config = dict(
    num_hidden_layers=9,
    hidden_size=64,
    num_attention_heads=2,
    num_key_value_heads=2,
    head_dim=32,
    intermediate_size=192,
    vocab_size=1299,
    hidden_act='geglu',
    norm='rmsnorm',
    norm_place='pre',
    norm_eps=1e-05,
    positions='rope',
    rope_theta=10000.0,
    rope_fraction=1.0,
    qk_norm=False,
    attn_scale=0.177,
    bias='none',
    tie_word_embeddings=False,
    parallel_block=False,
    init='uniform',
    init_std_qkv=0.067,
    init_std_o=0.0158,
    init_std_up=0.067,
    init_std_down=0.00912,
    optimizer='muon_variant',
    learning_rate=0.00993,
    beta1=0.95,
    weight_decay=0.042,
    lr_head=0.00666,
    max_grad_norm=1.0,
    warmup_steps=200,
    schedule='cos',
    final_lr_fraction=0.0,
    batch_tokens=16384,
    max_seq_len=512,
    doc_mask=True,
    z_loss=1e-05,
    train_tokens=80910000,
    max_steps=4939,
    dataset='wikipedia_en',
)
Each number is 500 + 40 x the weight over its row's rms, rounded and kept within 0 to 999. Layers, rows and columns count from 0. Numbers have three digits each. The size before them is the row's rms in percent of the matrix's.

# layer 5 attention query, 64x64, rms 0.179, rows 0-63, columns 32-63
086:463478501508598499551509538390478552456512496507554511505479477443491497517489536527489465538537
093:533490542460580539567465522419481527474429489514468532564511501521529487483506441545456407535491
081:528478579498501523542568453474390536500582494527480512497471428479581473536511531511509450493551
098:496544506465535561497560455482419525527486463490505577497490428500541509497471566500512479498562
081:470507516497461512466479544575537421475531582447491531501517527518526499461516599503450569530428
102:467513501533444533486477462558568434519560509491468560481491515498509552467561531543490565441481
089:569489554541498549493489558494448511474503493449479514519522521493536510586464465556546487571496
085:501432488445455513539514550469482485485440507536437491590468459418468469537493487533563424456526
104:568528539469491487512518437501531460543528475486513526540472422488489530480589531493476522520397
104:425558475480466488431481523518590460544572583431463513485465534510479499455584562481471527461471
110:551470504505490486471531469539599548501419497522439525551486536536525522468524590601511573411544
088:496491529547497465449493431495531403540481527525543499477511578484538522500446494594481469527532
090:490488549429512405543534520502584518477533446461518524498440522475493543512552482500546527560483
090:440487511502515544439514459565567492497484568560501506500545531518552547421499513486555535482531
098:456475480519524501508513515499537566552443436522481465524476482559496463547514479598517472499452
084:523516584392539526399513468445543512442547489532519482478508464523537550448505493501460519490495
105:544476487516469550521564488495450547518500479499497551549540468502515428568421441528463474479557
076:512524472400460488519526449501482565513497528510544511521528470466514538604526474483532439504539
087:456493501608460522468490456552541467519517457527445536463506530500457507427492578517478542471440
091:506458531636522552491493513444514514570454516499483540517510585489498442539513452465483503536500
091:508523587556530512531473449465519533551485479523550486513485423476537546498520448456536414431463
103:531586504496458537484507488450491483570490433421578502473508488417495471517498492428448489505515
076:524466443462432523557463528449484449539527536484508511446534512443528477474519508493513428520444
077:536561501492524495569532518488509532465491480469495554552417397541509476463519486580435437587559
106:572509467437525453511538480482491522536529525491449472552514488523499446614488386427555429546532
090:483492450523505454584447559458485532424461478535465420515563498510554456552462433548507484538544
109:513555520505495522495527561547461520556479540491596478449448484487476475504423426471561486501539
106:447542567546527516463489535543508494548568507566514469521516546460558505519454468473409502428472
108:492510503519530496543535475521510499498480494594556515458426439498495497492502470492514508448530
116:580500556459527511562499457456495518627489534421481535509488519508567485515520486501504434507505
097:510548433500529488496481503449480408546480464506454505515540529443476494470466484484474535528464
101:432507520420538532503506418431509503468491553472523483462457422459532472530545505525540502502584
095:462475521501552595535516489441434482491487478505563546483461492424523577508537522576504492520540
105:504616511504461452474459524472436495554440486492508569519506496490476516484536386509485428507560
099:564459513497580514506464563513438503487506500533481472567424512493536434560451532506542538465459
081:486504490496523551516537459467467531457490517478470566502495506434570545407516521512549468466481
095:469504492531435572448524465444495568495551489455467496585547473549530475577469484512470509457454
099:570519430487527475491456522441462489502416498489516453509496532478487533491502464424499520543476
110:524570503464493492524444525502588467495480502521544488573519416489501531478575523512553417484490
112:554534502590412566495530484468466491551503483522550497547510581446466523509530515447501526455476
082:529551583500480498504479495455545478574510575468524506508522491507472445520489536468512544579500
109:485547549542464605476495452508472481515484498503524510476481460540529431460517471440496543521506
116:488492436552536552469544420455524426546496439526463541501510483496432531487483504488497537480542
110:577513484526537445488473512410478474553455477545446512557528501498492477583486420488482430553522
106:492527483542476429515506508553526471463433490500426491462467554469469500486505453422475534418455
117:455483446509536516496532445497429500502517532517510495549481560511543541462476463511428471427521
118:541422425534498481535481513489458516489450437510512556524510451472421483513534540477516597488527
106:515480480477505477560499451534465463478495498515444486558424384529524466498487590500515516427532
098:501488522520521464528511502522519542434581608482485477509543568470511471540496534519481529490538
103:498472593458540501559428571467473484373502512509548471504465563438572445546494508501540447555518
124:469474476503642487530564454420518524526502480420459465562485538458570528547526515541529490545464
096:469566487487433501487525474516452518520602485540451501512596562494532481573490531457447550487493
104:507549534567529496470498556563491428425541565478506545513475515481493476492484587477519512465490
102:526494478489531586416508484508484530465497482495474522500506441444471469500508478539503490559481
081:444454520497501524519489474454469517507528511482485517599515491504595519507491444454551437532527
100:500505490472495572472501454483544495554571565500482538566479563483551506474528485556510497532510
106:564494551525538544549486538482518458475443468475539454542399448489553509478480526529602516533454
104:519497534479486542519449500532469489503478494422539501529515559548505474452517579502455526487550
123:492476489524511575509536490445484509424523493509461433450534447505549482483550504494415475518534
106:466455486560516467569499447470601465495458486597486526476521495556499439488487511506512457499473
107:472473503588524485530519495512428469510515443498505473473542567544546555482531466502523481551535
120:449520476521497582453532466529481524510497486485439554498480462511538497456498522544484464555471
094:523520474420510475569452513486478508493589444502449470499456540467465557528523505465481474537502
105:500497496586458584504459519477489491541443506445421476524509504534527491516499443528463502455508
# layer 5 attention key, 64x64, rms 0.191, rows 0-63, columns 32-63
074:468484479543541488490458547523470496437568555503472516487477554473488507532523432501504556628503
093:526540510561553525472532569501437496486570456483511507532497445477475436445464538464478561504475
093:466445480509485466511469549526468553531573529461510490503436408454488451510490493571486523539530
087:564539484449475433513450498496567448446446510489503510533511460510526456510470422510530458469496
081:489473486488500478437439466499492455501538554545494503462518488562477466532593537472461525505577
117:444452454492430537446522497570484494520545501486530534520498528498531494505476544453534510456481
077:498484468604454512505493551494435484415532514527462486583487449521462471425403579478525567490445
090:544533458511579482531486457522512507545483479590580458519505399511483474494499478522438455528541
097:510536464522574486543522543439509510532492494521539416515490491460474460494485453471535498597529
119:577511515477503473563472503439511525506512518489521465462517420464489461472502522480569506547485
125:513543534485523432552456527457482480507508472578502413537474445531509507496449485531522501542551
089:513463466520429543551471495532488524525468488492517483534411420555560540471504550500569532532475
091:517537470495421494505469480493574504413459470464461517504540459527445500474476491523494464470397
091:611462526518548507471509471410465480491476464535529482567477501539450451572528495503453494538467
088:449484418498452542488477527485504535470519490477441529533510588530446508469517475549447503582550
074:493486542456520476571439512562488561456488449452471499498565498526522482510503451568510454426418
085:495465524520574482580466562470533519467460485455578475522459491453508562469513516524533493580504
088:486515461459553453586431512484511558481431477516505467470460514488532473527509527465571539552507
090:519475547519513492474496513467441474504543531476498613527583525521529442552477494446469508563512
099:519523517566453555508513525503471449473508404468468597512513435493519503472479515531401508446495
108:484499464504505431522545579506449473476512492532501444481484517483516487509400488572481518534495
105:511550525526558412573503594478475476411494520514496473519495554553489520457465512496537576518451
097:463515551495499512477509568553549526445551467516387526524550540500509454514463503505495463447499
101:581490476506424453479484424554503442477554450451442499485534569479454516541431510455569526509518
100:499528564464474561537508400477514520451476496545537475440467472512533557480490557495505521530540
129:582567500485520487566553465440475478551458552519606504480488469464524522469453478533559475563497
085:494497414557539437494485522383480415583515491479482516463460535533553495577536501489512527539491
095:515455436537562491521514540486526512508578493529446516455578480541500449510542536493479504490502
089:504471531503534573467471480465501474579442487510522478506513493449477544420557599479456464498592
108:538501545499520585489497411456483480492470481549551513497486466511505471419520509500529504464535
098:514487526518484508464557427544514465576478433515560508513420483474489509514504538488530541429450
101:510499566433473489449488540500389451496473540495484551482543537529502517530465439500394479533467
108:550572518443483469582400504533414473531477522467472523429557501500518536552472439517537463524473
099:474520493453516464496591460463524510360418459516489465486507546507484451476514490532473491488414
113:454553570468483517520560526500447507441522482510487520515542421478513420560492526487460472512576
080:500499465519511504493494561501566465520523524484469481538528390525452462453494453441522417426478
094:504554500517441489477450439446543412561469523496429488480498538552515560411527541419517514488523
108:508578536493485488483517456490440563464490545519550389488508478553492512528384515558469515520478
114:591479523473489447590491499500486518493490514558486509453522551439534491554452488583484500534521
110:546504497445480552493528456535417495419493555477455482457507494480490488473475545487475486494447
115:516513490511565522535531437511468538455472532601521443467469514503482516467438438463515482483493
116:434518485454442479386481483410549492513481539490529509418553528506485484489515518487496543491513
107:468558513444535451484437442583504484440510576523491437502468450460570531580457506506461457512486
096:498532453501518470469523469494524500501557520526527495501485547528446546446488509586466489526406
104:504599507477535432586475510523507521507529534518428543508466474481462459503505456511520472487482
093:486468547575489505528538526563539459493470499464525466492417495422454489546463428491531508538485
114:463601572488515506464528465502475479502601537496521462478518481427500523536501421484497446556510
096:453442582434479429527538501464452455469566471499542523528516447510446540490533452461517512485513
082:503445491458502525584431523492543455473505492543482468532465478456534497518525507503537461508390
093:459539520519531536455488509435473588517558540540470481491462455447463476512438551505498466514526
098:448547503490458491530493542577543480493482582547440466545510473520494473484446537411575523497537
111:558498499472442475459492494516583501506483482434531534502522522554446442454508515483520529406454
103:477523474479527484549529484476498525485549524463562540465438480441547424565450526501520512473547
105:489567551442487469466515523463499453550501521507487503504466479474557382443480491502445431483540
100:491474523455457479419526552558533455493545491471501497518532552521533495481510519516536510503451
105:520488590496538491571554386491441476511442450534533491518508474471592510531512528480522474535483
099:498541494524521536518533444556535559475452491515539535459472396399463503488458427493521482499534
090:526531586484436558463432582487539502553467451463554539512543478513484527519506497523502481460490
114:510523547564557448485462526429531462544539565502567462509491484523547500513418494552510517493543
097:476408547575566507451480547495470518487497601537533485488479510534415578541546439471477481548492
111:507512551463521596490482534482473527539569520477520539560418484512524445545523480511493551491501
115:530536464540568482495459479498433429508511546484551489524516557471552436546455477456541587499485
092:548524529575447526479509450513445457484569438517505443488509525548480521540441539429511545463460
106:469473493453510477538501561562475529513577500546562438493535499523462517485487507493477520509494
# layer 5 attention value, 64x64, rms 0.165, rows 0-63, columns 32-63
099:487529557465426563507502527548484424509438486591474508465514492458560490461530600467513549472462
084:552468464530531434517425461462492516449463547498499563502506504514569442482503526524496513558486
096:530489465488526471554504468486527484470552533467461490414485511488458496508492467451521443456598
095:492430557516519424526436454454522511494515500548500454610546496543538498503501523444488538478490
112:549494550407484540476506514509544421517494463473486552539396511490553439480471542510448540453428
109:462439496441515452442440487479428540485507450439445470522532479461461466545527498547415494493485
100:508444532491499495498495434569477497510501496479481570569488471466497557448483519510518437458497
103:529513521509529480461517437425495437571467496472484549516575560477468486457517493543542552484489
103:535527534506528573467538553507485464567479489515533484417527500515479523502462502547513510482477
090:459460492500441499499515497563474438490497565478494515453463497521457530495515506543588472521524
113:528485452535397577526472490468484507508534477560475487541532510508515560446514493492563510489528
111:471471506495546562514504475522535517566427478436505511527495474472464555521488456462529486487512
110:477474458411451500530501439504503468534448533573444521465480448539530482474515472464520455470544
133:527480545454515529489451477471533463483513461516526474535479477432528472540498515521418484512466
109:521414471452529507505497490451465488495482506500465582520507498466524517494519508518556490552503
093:448513440503539526503460538484500519557478500532552521469531516417510595492438549485563433434541
104:565439522503398491520464514493552518529510476447464462555544543478509466443455432498464533541536
123:511520479543470480474465453507486531471436561489465497421571468509469507521536483534529431427488
099:517480437597500594510518495478537462529482488412462502509486411513495435478480546515546571466477
089:474490535504554538442493492537454518426495460531487455492490566476556460548447540441501501488517
107:517536469522475433556479507479464487555511535473480531478467507488496526499491459558575545487473
119:459459519468549457526435465550453519512543532461486515501476496489518478514502492483527510554518
116:551476445505528486509503432538421452424419542525498522456484475511509462508472497484459472466496
091:525440543464455586504484478518545427541557520497514456525509517494434527495407564416461473561528
107:447485469510496433533460516526540490512512547529430510523506490494462483458521517568530466466472
089:444487554509505488499482472528433443438540540478534512522440533453466487506485454456472501531519
110:517488523534554476503452466555481530474457531573542491492464490528475501527634527433546472483490
103:532518505527545411493512522518496524508504522452508517532504432547472520499584539554573508484598
129:466520486469488510475439450499514452545497583571443488476485435536540483592491476529540379457518
114:556519496443508515512511549595539512506496489499500497578474560505532517523486436509465513492435
089:517460452564503481498598515544539465398471495507552472488502541487470454531519462565504564449472
092:501448525429494526457478480524523534491593434495535431485484449587526533559498450513497473550515
084:486564482508489509555500586470463518543468458449502509536557466446528537556549483497435533540446
090:501526487567536496495518570480470502445526475507512524541542478481552529486500469529565577479588
091:553525525499504497466562486510471481513447494484444573508477541465594577400451446459434466516468
099:505509570442507490567466511465519540527516461495549475540527487514517557490458461494500535482556
104:481438490524491509502498535512536421512455531514532480536524505438487566485471518497487527523435
102:438450472526450486469505496473540502474484521477555432499469457502516438511476486426564578486557
098:452513331471508542479523478487507530537493519473532533489487479429474472529562488491548516544513
097:489530477551487504511474479547535470543524479452546486552521577542563497449497453558561556490561
113:471533465479470535506413483542509442568530462581470537532538516528504546462534517563498471505500
082:582474516481527496533435474490526562452448477415527511497515532459558538505531488513480486518574
091:556434471494535532460524508440418465468520487487548467497484536570484446495505543565454470545493
094:492489445416511497452559590510537528484508557483537502463453512510494460521518477537542486520427
102:534544516479474556399565460490544560513460610455485505505444514496425488535426532421500535490514
092:495495449503482441486487541527473417448472552520516494409466435502476443567452545440460529536490
102:537442534488497533532465451492462504546518486471454474499444519538479521489498406443573493470481
093:458432448492567517495501596572494532507502438504547523555457506509453461442486502458537511497538
091:523468541492529474529517500478468413453527525549463588597492510540507543511524529545467497486498
090:553528537533513475519481488465487469485462484472497526599468541529550529440441534543524485482498
074:530515553462507490555416467441503487514512550419466476478514457516465484440518557512552509429548
092:506468469497531468499485458456461479456501534564390486508501507453573523513514492525469489477426
095:433499495489411436485453468484489502516535581506581496467488466503525529493400487490498483445546
100:579470493463474421479556458504384527439442532477474478452547497507429496553469486487484499495547
107:400452437426502485490501475456460517474469483497524473450450499501545430500506498500566502521496
104:451496533464462457515492486499465484400508492539517497458455425513484431470450475437498563428474
090:486516469454492489499572519530546497490467521519492468415437471470552561490495567444501532463541
100:467480439484489481445481521516589522436550525538454454554533497509449492539549435569480480472528
094:554511467551476544552504518551462526514517437521464493518509449539451565478492511579550519538467
087:461542423503458500523434473455504533540581446541464419494538581550468448485506533468496495530476
092:443502473590499487484472485504560478528513483499583455509566558462420514543439370501518492544472
087:539496517480502471512534441439514570484511464436501474437451490448446494539483496510460513478503
092:562482617492536505481488445570487560524522494480453493508567512510537486429565473537463507476478
087:520453475467494479561476487490413474421533499478558476528459582478539503509517516499544549534486
# layer 5 attention output (transposed), 64x64, rms 0.139, rows 0-63, columns 32-63
090:478555470420487499510484463459524498517458537520497457495533450485504555527481530541458476565451
080:483518497468496532514495448522408425502515505448464536435514483514554498556511439518494464520472
092:431472539566562577545515464566500483520522487493477540549442405504490452533560498506538445467525
088:498504476509483517458376442510544436538521496448499549516533542465551507497506521470505537518479
110:495511531380468460473458489491503466454462503497500476530516439503578509500456569487505521469444
107:523530566505460518516410544491488483501526586435483530523530537549492512458510531487524573416387
115:489504540581529476517426555460506527570474548524588539553572554443507487503496455472438486477461
102:507471423441425554486514436506483500561487534518515466476496525513516543486473559531543588496494
098:392467542484487458480543551540561518502512501513531517434467508479452455491529438509485461552550
084:499530418555558596548528486476468492530464490446453465420478498507490494506545438463529461445585
105:420513458510469482506423533517486492561515537498501473482572537528480534503532411490454409472503
106:447516462559535552490458474533538479529487526451488592461476498463468495494490581536456508414492
113:501407507484518596532478533456531552521498431505520537524522507548490530497521494491410445444492
131:506464563491492431440419471486490501477540528565475482536602479508535490574503509512433529490445
110:511510535531460531493444510514527518535497483604478510454556516555529513521490448543543456526438
085:450477525508560517536486455511508562542499575458498591437451541455491591529506516533464441504550
108:562491463419442466466496496526537453534544489435504408512489527539505479564485519532527480492509
134:411518499520501559440464525551431541549497518486499568489537460461449455498484443474539413478512
096:476557487421492473474503462465486512489470558534480558503503472483538469477420495475530540526542
090:461496502497519448524515490574484549439507508524558459499533524433501484611489534437524550495435
115:462460418538554518519512502450502504487520513476437487440498515554479500458443557514571516492509
119:528525521544485509578497542495522486472465530485443488528545595543591449465464443522516528546456
111:488486472579466572502630471476480545524567490485493564532495478496501477558509490489422469480503
099:507429549459488461474424539479461492463513507497547503536573553395496446501490432492480502538498
117:548517483485563503502447445524475550567468495555513518502501576547527429524563514501491472459488
087:471506538648550505451504484474509506538485499521476489464535531505519529440495426507500541538463
114:513487535662515554558484497525522560509454543548517497509588498514543490545482480452485483534481
100:524494528558544479508446470477508447595513519529502479505504457478566534423562424508520469499475
134:443492517567512565499437520494537536507506479444500598545521515501488479537553428387502506437504
103:531509505426461380487579517477584413495525483524480498502506477533506522516509613528489481473502
098:458520545421553471452502555540477520457499511550517423505523478445527497486527450513450576481556
092:524523531482469407555456501526584458507568486519402497504507477444458463522533480458543482487491
080:458505480576507494526548471503516547496445493450500510520511600445523499502437447536453506455470
086:506475546512479483509461467511514508499538464444438530473460451384518436491552502533473490448563
088:470531516574531517552529503612477556504488577465479509531543484491537428459505453504455424525522
097:489422487568533506467468447527490562537436513453481464516532545476491519546519498501531524498507
096:465523533596558540486497541528542521492517544465492483508460518485525480484511472477551495528472
089:496558514441483430452437530537534497486506488603534462475508534459463516522496505514478500495544
104:560548465390455473485454443508474443442475490467493495481486517514449552503446536510503543429496
088:440463499552506499465473470547451436430513504578445454498476438510472490450519503484509538497482
114:470493560625516561518503469480496488530576505519489555462506508541490475491475562514501525499511
084:474534523497466467450500532513483450580429497457520456547462495534518510484473437506537512514572
087:522471450524447466519448510510473483517514447404452465558475477540503570455523542575479496521511
096:520525488497536466476469416523484423514538476488566498481492489434462543460512467524501432560488
104:425444512365435541490514485475476484465462487542529468431561509563486489502543486538421451514498
093:533507443505491422549497529517567515550462450515506459450520531560451546429504563479515489512432
105:492643549561509529479516478488469551486507578522496425494499462472489490496482418520535505542441
087:505490552428490557439477443460487556530528534503455472539459473473535519578485519545489446455425
094:454472568528423550512485479507541492522499529404523526564519450560539430508503464439459496520444
098:500449537514472546527488473527510569522476592561568501489512471536467479552492498567493476533464
080:583471564574475475525475546443488497459495463530476479477497516458516481540537472545505558498510
097:450548541558554524472545533556496501521490516492469502438503488508503542498442532414522499557471
091:523517466431504416503456558499549515516516511582422556452539519492491491459501477477507557516490
107:474462453426470467557475477502451541491376468480495500464516471560506567532491439521519488530486
112:509531470471474448468416480485501435493496522420507460551548517532432582574518501457445448485417
096:514471478497486467527442565468552536528519500523508562538553600467468484511513494495452457525500
082:539430544515533465474597491543504441493487563452506443495487533504575503517465475480482518536494
086:531526505548571546408471418529429517454430521542489524463442495496545500502531536456496498473489
096:516507430545476574502493479468474545520534501464497553502431561516455474488484631506473520485537
082:500534467534508404427540468458510506491563490572495458484559458529533479528497480540460556488489
101:392533435514545545503494486485440563499491561597548435499431502456489532501486543506494534527549
097:521482443456470372460567518482472518386471472485556467531487480491446543450527480473518477489499
108:528491551598485562493506523509514555453514543514524536516428352480501515516497491494537535529495
089:535508569455481514466472521510468539548547516409509501457500529462469539490491495487535459537490
# layer 5 MLP gate, 192x64, rms 0.238, rows 0-51, columns 32-63
107:530492464517528452436545495550473490474573600557405501426500477542490485503582503514526417551503
099:524490548561538513484543478413453525469511537478459585491590442481490449452462558486470476501508
103:490605569506474490403497492455497446493513511489448495486478618463535444525459525484502433525451
099:444468446475478511518458476485533488494512501550525565545496472546533453425510500505541449449457
088:487561456494503551521461524562505495525465558508491516510525581447515501552549509428508521519515
095:549561492508498515444506499495560570543494560525415551498508578444569506541445476484438517512557
093:476507455503476450426534537517525521501538443528567535498524462509526520589429452483511508443519
094:406474459529537482498471473539465467472489469449540536512464550519548511510579458583535623538490
095:528516532487562562444475493573531492512544541508396559504494428436531473502543513480491477479532
115:496518544463491531515517478554499528551494483455514565523554508500536421427518548630505496461459
104:465510511551436492528477493556522507440525518502578512566504476488485504525516553570444471470439
104:518557600470538512499476534536510521567525526518489552499550477517508604457509515470474519479525
107:442554511539440503492439552514569426453493540468550532554527502472534502475442444593518507477529
089:474519493503473522495568502452539509580487522514502497472444461497423463542456507496483465498498
090:450478440555501536505549475487560533530491539538483522567554505525487396504499566506498568474455
097:532460467513441558483508583505518522532466539432530528502553566528449546504456463526544495426530
101:439448476551505523533554446500533485441447533460446484436594536539587496524509507521529544538528
095:499564465521566457544454406523513491547489530438501542546551519494473461444481523554471470438541
095:547526478428510566426539484409556491461532488492463540444509493401479517489454501465503443469547
100:429478527564493521458563457481529455464515586546507546480563471515505468535470503522466524537590
092:456435498525426477543478533544527540538518467483476530501441452427524446515464522464468437482500
103:439492518523486555469473474481489525538486493476484508503517503532498475459548497466450489460530
103:512475537468391541517496540524505418491506517492478490552518581488415499447483491508514508511552
099:525555472516540526514529443578488535459464525402465486569497448487527484538446535505464462380461
093:514560452565506533519526539481426549471618490516463527501496496494483478516479461416453468474489
092:444526472467524440507513428465545540530495410493475528514527491476461482523524451514468572491489
106:493429487504507481497458491444500500467538541500469505516499518504461574499461500476507522466485
100:469441471551479511446485560551536485552526521470474548491479505491516517401461494426517512564438
096:502446427522525556527460459519476437483511518556480507437531509461545417476419537527554520526540
106:493457475500483506565514505522437458565569500441486502575540505464504441516521493559467492456444
095:406496545518484464470520465516579470494464525570488466468543533484500590490451531518524537526558
107:447514542494478469487546483475526511466509523495492528524512500536516469461538520497415509431400
103:504513602496489485494535528540500479399519509522475411501565512516508488524480581529524468497539
095:532450488531511481550543431512450472538515421458546519470504551519475499445495479569488510574482
105:574542514485500510581537517471549510475554426513502519542549557526506550489545500545487482524506
109:471446415561568531538489495494489508512586504525490493454548553510437518511607578573505467492475
097:442504528495428546496541460553532545544545545508522509533464480540488531558526529606535451497507
101:452435433492475489483460478516434501570566440493532510437458443572529536497522534513557507483449
097:459523559486542531501467430500573554495491524485531519510520495493464516520466634452468492517463
099:566436499574515496513607486471521472476520524507483524415540454504511492515536447522566483507455
101:421539536519522499455570512538569512505563468487515515479537574574572467474494491470516545371488
092:508478424534539586497544554481460446465538535513540507546455473546479451497511509492520545461492
106:426452518578514540476460498516529511482510569506460531459509550447521471531483503474502575548482
090:429465502586498513522502489521451556424544539480496479504462552445430512530484548491492558556501
102:545515562456500518467459539496473511465488508510508540456461533491502486531460464488454562524464
104:552482531509430547513516517472477520489526535462460496497509532501534517566550450517493545425426
097:500479485575467535488519505490478528426535510476591462564483501461461507485496490550421466493528
103:535556525453459516532484415496395568551509470458513510502531571576521562476514478463519520445573
103:474425524520497567527527522534544534556488463529551522436554545569462496460471517484505512530479
097:507499458451517494424496511515463531505548449447487430447562467545522494495463536523443440522536
100:494511532525477500504493488558471477516467471454524522520445477562453483456516422465513558525483
100:469520535485500485472541497447472507508562446491480544459483636492518470460523547504455514482484
# layer 5 MLP up, 192x64, rms 0.249, rows 0-51, columns 32-63
095:521492511558451526535587527517551513508456509416466473570504451494527534556497405508509450581477
101:429471539498541479570522420481520493531526455514527517495488536440583526485548479550514579538465
095:509466496541521474483487551402545463495447527569478486518498494518485504502494455512556540490432
094:515590482446536503490517566530491506579521548456503531466460457502504473467428508512547514523427
101:522475551554467498464589455495489463473487455517516534475450514565467440459464496539570496545479
094:485437453510513432488466473432527520494498482492564585479472482531532454498569528472535469492489
092:547439524490473506513569474527498493464463479512538540433510572455549512499483419513556491454519
094:401505518461558555434469465591520451551556486509489450527438495505524465463520590477442513424524
103:424479564463509537460563565445463546533486451498532559509511496505503471543483472449433525497497
103:434494534495529430534513524490453478488511487525530538476536534464533448451541465474436481565492
098:473358394476524467549413419536535555510476535457521519459543482525497487488450473497513538538476
106:516454511547585533430487419530496478522545527457463485532479533552520449489506498508513540541461
112:418549456534524401492504542516486457457527517542528473501492434509477454508448474541540508530510
101:541419560480513543497497508488493566436502451555485521527495469493482469487496489570432473472422
108:538447428439452534552493491543516530507517536462483504565530499527530418506547524493517530499470
105:512543488455534531528472471511479449505525505478458426510441544534583447479466524488477545528492
090:474433464533539488522399542496550565485504533430490500475451501454488449512522460529589497537510
099:602522503537500478483495533530574500554558548487518448586579477535425522529451496523515480491511
100:497479521537466508480440591472475496546557485522421441512478581463528528447563503502522413548463
104:537502457489469579514463558532577476410530461429536537503519473451544491527558519531435460513499
094:485490522486482548507527480488444507478520501479551508580486418498497473485485602441520469457570
097:480582502520522421500449484441486526468498474479462509560486536575531449537481485503490552501466
089:464475529438481458538480415470472440389463507500465449505501489509519502481499518464524476466512
095:577512457566554488578436542459558519482516512446513483446473468515508544511526497519500489519505
091:497492507470437537486503434492530472487466462496537528449501491488433512423581531562541491562497
092:539472470477445527440473579490527438482577528484571448500484558488563542509546414458493499550465
102:467480489457521521512519588541540489467481542507497462417516511538549533480460384407499494575554
103:474468482556577454438487508426492522500471496520554491478474510486478476507496503517472453515547
095:495507486518476472524544506392462485520543428512562481469553486532548526468509532472575483486560
094:452512523491513607529403481538475559496472556501470483467493486463498489504505548490567496540567
098:526514490515513482500450527400444472545473494495438465574460487495514510523547479472450478498533
105:485552557456446514394456527455460458454493514572507546444500530472551437464514544569476534499489
093:484495541522450518541477567498523510446514497512542534511393441487470506448487482472487504520441
104:431499508478539437487497560482554551512514468565432481508488576525534477461485497472529449489566
091:461569406438524514496505499488536472553557539511499520538511485528486446551524535470536468583528
099:520524504471463508478565494541421451457489528506542456517518483497567505496551530459508412518440
097:564517478435536532541524534423438499430540511527482540451506523494509496417454520415449457464429
104:548446564526436541535439540469488509516518504466535496535409482509438452509448520505507472471524
096:520461454455517509506512503528488471594547428466441411552523458507478475530498480511541518591493
102:479515548472415530477504478530534451528444507550542491541522434476580427458467553506532471491540
100:438549532533531473489493521495556521518517520454465522474495529565583425479491507503523553490467
096:486493477499468495428510492478542558467415573519543513540502533524510449482528532447461497530467
123:534473474529463495557550508509522490541509468423519538519519448542521467542578485494570490426486
082:401481486531520546511615472527475536519418538476524557493478472492528542563451522551483461416540
106:473571536485517537450480542515586443535508487504505447506455506509531562491500502441537514467532
113:510529456570501471538443477492450481546523460469526441434437539540505445535509555438512506467477
096:492553491535501570436524550476472497512486463501547565543532490535561465467483485574522452433493
105:495576466568542522563536424468465463447432468491509514533509441510517512452523521478495476461485
099:518540483466496493592425555509443488496528472504597523517553477567477471379450464457463561496519
088:438478527537526516483443479443491559485490505484488470532436520504477558452513385509463483451502
104:507542495459442457536525533443562610563507567468479434540498474467523494457513480515485446464534
094:489476487491490565489476471525608459545518528537538473523472510516486556502581530475496471576482
# layer 5 MLP down (transposed), 192x64, rms 0.132, rows 0-50, columns 32-63
097:513470546553439554537475548469521548486522521465517460489546468461537563530473483521491526430494
098:442488545531427532488537485562583515494555479476478554530442477515476550446494545466546606505565
102:468555567559543559479565493524538505530508434531503579474495532480511569476477513483525527541552
094:461439489564588451504494490470543490498563539518507525516454385532563465493489523528540562534460
101:490525543495401490403459445491415445462506538399526508473497562521527479473488481478458478462498
102:505466549540524505562462504508534478572526491497452548459534533513526447539454435454524509534528
096:508497532593575460453477498498551487542511515528471558470440453490518489498464446459525503531509
096:489463511535524451487445465520536517520544515439479528511507548453436467485409577418480481532530
100:496437452547456533542550578559481419548527504484496512518517465525518448499514536535445501586450
101:523496499535466452435520455449553466547521507495413458569531481504506525455544503439532436570509
098:458502472426450468523529569550521513549440552474514586553521476505520478583515544541458454489490
103:450467520556512496465433475458541529497499496526566554475527556401562548542471555496508498551512
111:448500509497488437505532435535476539520531513547421435477484535490505543493573439539553454534570
109:473489504515459417532555471496540439519508516470500440493476469478509466493394453563495607571522
101:607515553536564500575485476484531483498452519535518501503450466505491558565456471473453512522443
100:510561506486495485537614478472521414520496516439425548546502462540514544497486518534510532540511
098:405510457491488493496537500459488559585468537523572475567459476548515504470494511487563494462532
107:508506541482502469540425545501539525447488523536513545472505504456472541485507552542511519483412
107:546493432488531464477484445424463508443515491547445494515479440493471504531478433495498487486535
107:442489504450495464459461438498436409532551483483446572549585533479545532536506518457517444441523
092:540517559467541562467473494467491498447455442495529448533515500480554444529515484468490515542418
097:577525485468508510521516422443400507487448509492593401483525488503495515501515490498492489519563
102:504500428522522540481475428482582529499515438547472522515442519534500550490483506548489461523514
098:370505461463481508530457464517485489422514510467453519622494523547490513562488522452458471522491
099:465479551396507479513484547520555458541606539515475536485573563487524496476539556463420520445457
096:550496535453488600490433549548452489485526496551498524467477452532472528534513479463466477494489
096:464404515408486504522533518459518465473601535462478477478449502472524541554535485557499575506476
098:514481447508423543484534518540442537426508445517509534447486574496491563517561473483463520458400
098:419520505589486548528459567522513485523422498512533463506491452477545464460494552497512537558467
097:520443449441471475514502514473460504505443511409535523537498462520426526489514522500474482531512
093:511454521570515477502500485496461500542523407495513525471492511508499462479465534480489545526435
103:472466498458554487516493467424496557515500492543556491486495502464573432532472406420466462531491
095:495469532515517523469448472574418558468523478543508579488479520474561525601521478469429466517501
105:518432491378483525500510554495516475503525452520516422528524489502478507461520523535435470482489
101:456549576424490530531465459514454442499517451524513528548534499451518438542475459481544522526503
098:486411447459490475435534496531527527479455526488479539532521502408456512487556509470571461498517
100:490544517471457517529547507528476538500464505528495386472501542539492522467514483495550481447450
101:506527485534505504513477455484480574560531498626464510486459508473465576414495484490436491407484
092:496478444450471530519512541519492448549415463554519519497425469599521424455451480475493482441506
094:536447490465560491470468475487486495498547577467560489528519499487461476489543470497442504534437
102:525564489514547510551518498483482485461535486596461563459459567432530550437455446539517452481490
099:456480500511451469520504448515552519472468521423430508511529533537554490485509488500516506540430
109:485427512504486519520516532527493499517528451470485536477501483529518530468513465470511481398562
081:517494537416474394449455574511507507485512529531514468508519553469436461560489460446523514567459
103:603462525494537481448446501590471452509460510464507566527516578445454548506530515521499534504480
103:568535509458455571500562467489492468468441566486464534502498465497589531557543498504496556473545
100:569499573484487558450546535508463504523595415489528520501484523571503496522477413597449471432538
106:477395461559445453507496512508471528515512524473454444506499520518559497513467439524474476513497
102:563490523558482510485499509514469481556515481497445602447499501500578540502492492507532524520516
096:493514515502463463601577463455472537498439434565555473506472440543445466488489441512519562466511
105:449521540499508372506498481546448454436487469411496534525515497496478509525445498506499448457442